Part of a small language model's weights.
Architecture: LayerNorm before each block, rotary positions, no biases in attention or MLP.
Each number is 128 + 24 x the weight over its row's rms, rounded and kept within 0 to 255. Layers, rows and columns count from 0. Numbers have three digits each. The size before them is the row's rms in percent of the matrix's.

# layer 5 MLP up, 1600x320, rms 0.0757, rows 1340-1360, columns 160-319
093:167130121109122140131101096102088106119125075102153140097131141146152107128076108150173112101160110125137107098119127141121137102131164133166074124107138140134109138107111166139129134137127135154158104121135134110156118161166095142125127143151056134121114165088154160139132145115098153135137162159088135154139123137174113096141120116133195115171150115153145109111080132126134157120095123123108121168114117159116115142145159082129149149130107098127124147117128142145145157159121121
099:142090132136128194150126111173126115158117155112115165137145182106101129153099109150097105105154096136107174100128142119136119131121128122127128135135129125140113184128092128143106141144116100139100107126087166169174149129144092127125057114152123103158177102135089110130145120142187088135104137134115090117095081131168152105093129128145093083149138107129132087109146159144103140089108136137148183126141137104153144152176101171119151115129140106089114120116106095100179129118153132
094:161135138089099160062131127139137153139105146144096113093098107149120149100144112092126150089129116139152110096125101103133102134121072176081113062152129095130109131143110114091106128179101117152116117131108099157119117106138110133157138135092106118135165161123126140145110133150131101149079106160134144079073129150114112125070142099139102141167115092136141101140104087129137117126137189187166131139099175090089116110133109116124092083145146123138129139151130118144159127155150140
093:124118130158114106187149126098134130144163145108092143152140151126140134107143092115126119126159100183153134138128123113074137123115132147191137144130146142143155102099160115129106132181147143124171135124165133104170144103147133125185083135140106147120137149090124142132109132141121182136103129112151129092069082127103107163103143075138139177121152098120177150104108106139129093157142143123137148125118120117097118117152152116132211117099140141092158134077106095135097120136143116
104:139121140131125135138090117135081124146110139116159151133136134144055119142135162131108188099132096117174109120116125134099089127076074084128141104134098156123113169085111134136131113143150119167147131118159172137157115098116172123094157129131111126111093128149153108162165119143148140117130148117134125102121094124145097126150140128094136131153155130199136152103099135159095168122155109159139135109132084121128114147145113141111129136137142111173119130136153161153104125104103135
084:054087130158133110108110139111134057111183172085156076189121112130135140166103141123156080111124127148140128149118129112150108136110125130143159122157156127138114158126128084108163122134136165144119124076168116152137143140132090158104112132121104146152106121127128101147143133125102129124127098140158125107101114161171115134092073130141097137169132100137150099098072167069115144124159134158124129099089134135124161092132121129155116132156104120138109101130131125111092160119139168
103:112162132082135174138126148134140131091092124142139157132165107142123147145146174116115157080133127111137120127157119097163119119117122115153139094120127130120114166109079136119105182105170116112092118132145114127145146086125133144140147123134123131122107153069166164096155132159131096142121103120132122120110128140071126109138113108187143141126123134145161099110163107112110167121129163149166152113132114137136154094153103088106171134104088108124149088112131153106093147139137143
098:097130110147124112145101109131145066152139101141182121144130099130119112143160131123098112096127091108108117127092140141160115123151145117105097130147128143075161143095081176168112136176121147104121161164077115139161126159151096135138127147093142107151161142149115097170156149083135131148115120150122124126121107154205082128140111106172123146191114145116099151083114141100110141174136153117121163136108133117097165125136133109159172132155115078157133110117104129111112123171142087
103:097166164122143115102112148180115103111127121140121097139141114104127095097090138163128138132130116132124118156115126110111084134127092127108156144151176161143082160121132095145143153066153125135128160098169130167128104118101177112142120157119137141132111134134070148112127103109119148155141083121110130108152114121113109147145129136110135104163124164115171160116110147058102102116114153125129103155102108111142131137127141121136121122103120114128131094103162115113170161135141144
097:084123128094134139175140113140137157123114143149125105132162128124169121171121130113121115129159119124132176163073126116110140141115134155137149125176187144136080165086149137125143098129118100094121121118163146135110189126149101077123136144108116127125105128148084121133114129182170085102091168147082107156134134153148135136144156082131123088141146128107139124112098124082122163150146126144107129105156106079107145150161118111106161127144113135130102091116148104121112153131161145
089:123134118078169117124132122110115101138100163137136105110164087144093112106120073083154120151152135123134117127086131153109146089157092105100130120133125130186121122146099078115144068157103139085108126148151149121159114116146124138147146153104122122155169128116126110095172178133117113164130123151091098105124103112111120142139132140129147066111119136153167152148111120110087139135165130133133125107113099176071122108182140114104155103122109131087167132173134114126102155150063107
107:146115158105106161125109141150141135149155131135115136165161147108121142119114157123132114126155130131160135117134162154167127122149131092131120101120095120139111105130085076147161122138104113135127126123133178122120133171127104152122110120113120121155148167148129140111076116070116120180138113148160119140101157155104162150135068079152110099152148113135128154137158074151146131136152192139164108086126157124090129128122154119112081147147139126117166117117104106122126120086101138
103:133106098158104146091146139150112138161115130166111108093144156145152128148138117122124143117126145115123150158155092100147109169168165158152166122141107129134145091132095111126121142131112126152136131146104116153130087073141102114110104121123157116148087129168115093140109165136092080169167149111116130102163152136114160116145113096147157158132111117092127188121123128137127092179138133083119163110116097134121144099178066133156110145093137070141126134117146108166156155107152074
097:162141100157120141115121131122136167140139131170132091112103082084125157109132147130153134124115149104138107111154126157095134129115110114119111153125082139166069146112131117120112153095138123145152126126135102158144143137134117140120090158132142170071127110170111151140133130156131129138140082116161108147150126175059150106149079130146130105124110116101159138112139107140136085142116128143184140123098119154098101192076171111152109103078144148133147093100160124138140146116131168
105:123124162151148134115134136095167136090164115135122146154125139135135112149088098119123140111141159106124149125142140126083083137168129105117166137132162140148115141075086086135124075062155130140116094130139140117128141127121115128137147121135128136098110147150061128131135192145166136134093092124110120172115110137105110128149125153103100125099166124170108143107144131110129125156152112108137107129161141144140119121144114102116134115061139130098129162130113130137115127112127105
100:161100104145115115157092120145079139149104138121123106139128120128145100188104113141129121121112149096103131108094084148152149156145122137132130154114084158126097157106160159113162120143154117158127152106138102087136113089123138105108103084136085153105127118156131117181138127113126117159133130155102114127119140170167123116162101156113136129098078150128130144139109098111121128152121146090116090111117162089140090190135138108139142113113131104181141153072132124144098135148149141
099:131135088133123090139122159150094141094094153132138110143159170128090135102151126115137141148153133089108175113172098144084139127134117211119116118130127138103094082080114108143126107134123137119116132146157112147134135160149124096152109150122119175146192111129119122125142106147120185142176084084191105087148106123115142129119145148146146129122130069133114128122129084107144100152114162134085137051093116122104127141150088144134091126098103134148159169127143116160162155139134110
102:087129065118150132109122116100119162119176106090142155167103119123113128120147126159135158116130135088150133126135124148129145221125080143123125123122123126117100130125140108138100144123099167110111143124095115102107132125159134156106176103115103101124135185120115121108096112100153074137139136104123163119150123162109138164178131104126151149096089167121124121129158149111136156183170131089141183128139104137134121091124112102128146093115101113105145154088089146154153151159139167
089:134056114126124107104121124127144148144140123120112141132124147111106129123136150110133116095149148134102125122149149130130099136137120179099140139135122140069136149151138184094115113169151141081130133129140089145138120125126114144122157162162111157118113156119130104107092166147135133145123165136110132145115181108134122153121137162140142139174106113148136131136097142096114095078131139143145109131102113114097128153102117106088128129122133129115126161140126142136105110164133134
098:131119113119118128138116136118105136146162132110083138074148144143148141127163136103107140144127138136136159123137167115128156085107133126140119157137126126133104091107077133111143142130164166113131139146101124074097133103110130142105128142097074142116097107123122188158063142124106155130126155127171141156130183136140123157127133182116110157123116121148144165123187132111091105146099102102086090118141130180147124132130156176149141117122109136109097105117160161113148167097153173
095:130158108152151105147133119093113158120111139114116140149083159126107092117182116164132143131100113098113153154122161138154138121080132159109146094133141128115110161141108099135161131132115096098109156111133095125115151128151156129142112130121077173125094204131165123110131119132110120129147150108138142116147115123137110068089135106101129083142131162107142145088139131151160143104123159123142177118126144127115142104139096141162193096137114121163146097140164151133173123099169144
# layer 5 MLP down (transposed), 1600x320, rms 0.0311, rows 1340-1359, columns 160-319
094:148107135134121131086126138160131110121100103119134168109170116116118098112160131164130120152127203079185128118139102076126170125107105118128137118161156167100093135146150104119100140085140107163118137136114143138105115128117125106143063112118125101108140145109145107112139149145130066138152111112125095112158171138149112160113145149138110085088114117115091123128106121122110143109141119150130158111093103142107123136147118125115152112108137122128150123156118124108116084112142136
098:127127143165110121138119115171099105105140133105130150146093104152126124122106135168122140148176086117131126127167136068128144137157111097144100109117117110117126094165096151102118119128133162162146128141093126110142079083121186114139100135165098155141145117163138099110140126118152100164144126112119118155136127135112144103156137124163117128110154141106095140087126122143137072094107152107126153063174131084152113182097173095087111113166109099139084124137116153103119103119160147
095:147123125100088117169142125127134127108147080167176131140145169100100142122122122154111120140122086127149136093137161179152158094106130145174149122158163101152112151114144165158159123142114169134176188085160088125142134139153110114146130149163126119106134140132131142139146144134164148141173126147119123104143069122132173140168147114103135102124146157168115106096083104146110141120117105121123150111072145112125127159129069101113146094137081094113139155164116092170114098132147106
089:129152107123160156073137138131117129127129145124109138093142109110121134124165154144105110110177075143120147157151141128121135163128183143102148146160093167103110128143115108141157138131101175179151134143117088129134119107128129142140149110140145148091152122122153139110118091138095142141126133142150166108057126103123131125156099114174122107130113143123103135085129154119106192127121126083134097128130162107120116142137150135146125103131138160110142135148149138125134129137146133
104:131078123090085190181111111125145142156106118144147110092155150096187135073121131157121128154142126122146079123175141121155120125119122193139136144152128114176115134126130124126156153132102142167116076116104168142128124136141153090153152133146117113122139143135086133155145114106156096122101143111132136136121125134142108148133146146113107126129104122147101153117128114128122120089108158145083105141150095060186127102110125140134113125101117118132118132084121140144154147134135115
073:158129134157128141131169142128096135092073096124067137111145103101143119127113110095101127087094137140111155138129122165158143155144114132118160111101064101072124144111119182148130125152141136112123139134122139103158124096068123140156161102124151098143154151142170150085133093122130147160135150125126161133101133137189154134131154071112143092151132154126148126108118103133099085147135132123132100169147135099129140136139121142092092186102146115126128099127146152118099124092109149
102:118113129090142150122099132139159132116113167129122132081106146161112120118188140180147105125080102116120142145134124135146146124120121104110131149125119121091136135134151097154152125154117115143126118142107142126167169072091150105084113094157118092086137138123117153124130096146122168095128125088111105148074114152140125144089146105124148132130158137071150127095109125142157078104145164125120096124104191153119132162137147099105107095128110109128104145097169136130122132164138100
091:108157113128111141125106104160099114146114139125126138109098120143119132083151159151128128152120159129124157114114083120113128102127089166106153156138135126112106138135156125092106123164160104130131104116112127105110122120163164128177146103112108161139120133144087146134089101157130120141093115194125175151189128169125133124111098129131138123180146140140161134118121101131140091133133094152143100126084104085153124161127138136126102125143131134133113140130156114132110076097149156
104:075143106145148170138106106121075128126148093094121115128127127119113103143152111122078126128110105164182136150122128193144143104122126167125104170144152083130127118141147159104126116143126127105174148124131133123131108151141115126140115133168103147129100120132077117116147117115132138105145125143144138142127101100113120100129099134119102097092151130130148111132108109128164110093117130132131158081145116130110119111111109158114080136101123072126186093162132128094160157142168120
100:096126106156139089126110080132155113145115114165111139110120152120142135187149101094102106110074143140154142126110082161112155132173141136119119168118095089124111176121119158133173123154121106136128154149097106133096113128117129144121138072186148115147128126092152129146141114151139135115141100142126108186131113085136115145080132118122135146141086133116119110131155119134112088142118130124169116122095155109128105119113153130135141146191118126107121115135156140080136115126121100
085:149096100192101125153100157126136162164120161094133126157105129116120105119160109144113111166122144106102136150117106170137147145119176126120149173116153139099133128099132118096115123103149080150154105103139123137136122102100121118113120152155067141137129125162136116099104143070140131123099137110106151136158158181163129100121137100121127105127084145110130133112135076143121103089117101124168147121177182111186160155103099124119152121135143135154094147143145147119159140118171160
105:103129114135204155189118117154122095110118117138066135076107107082103142114133137131104101124141128125103098104178118123140087154097101127154119145113135119159131102177144106122116114108097133136135111149095124127127153117164143169134125141148149132119101106124130128098099136129107110128153151117138106115119142109084119145123105125107109122136173120105138142145117150131143121072187110130113155119106164114139179135171138152098104143103103148135115094151149152141127154149114106
097:111147100159138129165151153163129063123102172160146133147086112062082155132098171106112142112114143148129158150134095129167148148109114123135140149109178139086109148121113162143107160128150130111132113108138127156077118156118130139119096143108109091134167115116122149173136149156129128142123118131120150117098149134106136115155122148112106138109141145151139156117146146158117144110118125141130144134144115106107090115146130110158123120132148132103096144158118144126116141158090137
093:100135132135097108144145170156112135137136156151142144114140080102102167114141109158157117135149116099137128144109106145160156137139134157130148114133117130129070101156156117128149143117108118145150162163160198112125096084164137097135091113165164129143177121145110140119148163112103156129118119113141112121199101088106117124139162093118127106095130109104097104154149128103105134114133191182129135158090124105115160143115147175127107096108098122115096125172135164108096120089163144
100:104144110157151104069096098161097110149133115120135137113100083136165147123120138117137186122153107149123115109124130143113120121136109129128150098088145153089123152073083121122158163097167147155146137151117094101091089114134121126098122110128132112147099129114119148162154138161093136121151169216139105131141137118125115124109140150148112097097123117124141111143152128129160117157144097119142142108125107138129138151108092123147191127092143149144133132163131137143102134138110132
100:113131107136171097136135132128106119104081155125064109127121088087148153094141105132142101136091145142072122112117137139148101139121142095153099108100173135144106132139146083141113121145146143118148154114090070127154114165145097127119112095143126116119105147143123122110135128121132148076163137134113095114145100121117135125111175114095142119118133119137103093127141134130155141131129120127074161156096123150186166109091141122142138113106128135118130116132123076136116126131147149
103:126146091092133149100119156103122153147103117135121105114138138168141146104107136133142142151165113130130143098119115046100134138132130191155116094182168110101134147132143123152120108129176120113123126149155151191138108114121095113160145149124142118123160156118116125117127096120142131098122140133093082113125134124167111121155155138121141104139147082146125147091173130054132166160150151167168141143136111145116136176133139146156084167142119096129090102124133143109061105135134138
097:166133134175112113110134096128084130147154133132114141136143138157121157135094130078167149140118124120110103142098111142140143150111145143133057126145121125136125134128120115097156131097130108116127136103135161149093116184147137097094141129116145160114086135139098100126151104162164102174119131127124124175065145169104112173098137101166129128144182110191123147150082115116136096135126152118142121127169099106168099131168109143120124170087169120143123167138099107123118102150078109
098:154153133124154135131097172098133117090118099165161131160106126139123133127116107114107141103163060133133119163093116139109174143146156112140106119123124139181162113083114129170127147117107140130135143138150136123093108147125114116114142144103128135097146101126155141095126071136140154131130120147130157096141126136120110122136107128107135096127171124105102103125129125132158161141112089133148168124087150100145175128168043139120132106091131143121126103131126100110132130100145134
099:094140111169151091148136155178107151107155135109079173133110117130145149122109149106142093123138142144090113160110162127131139132118135116150096096122112108079164122139163141094133142131063108104080141136134171140134130134126131145127146110123121097152098091124129131142136123120154157149114191140108144135114094103115141111098096112107141159148092133094066104156132159146123133203122119117151122100127123124145108153163078101120127175139162114137100128146135125112142144103133111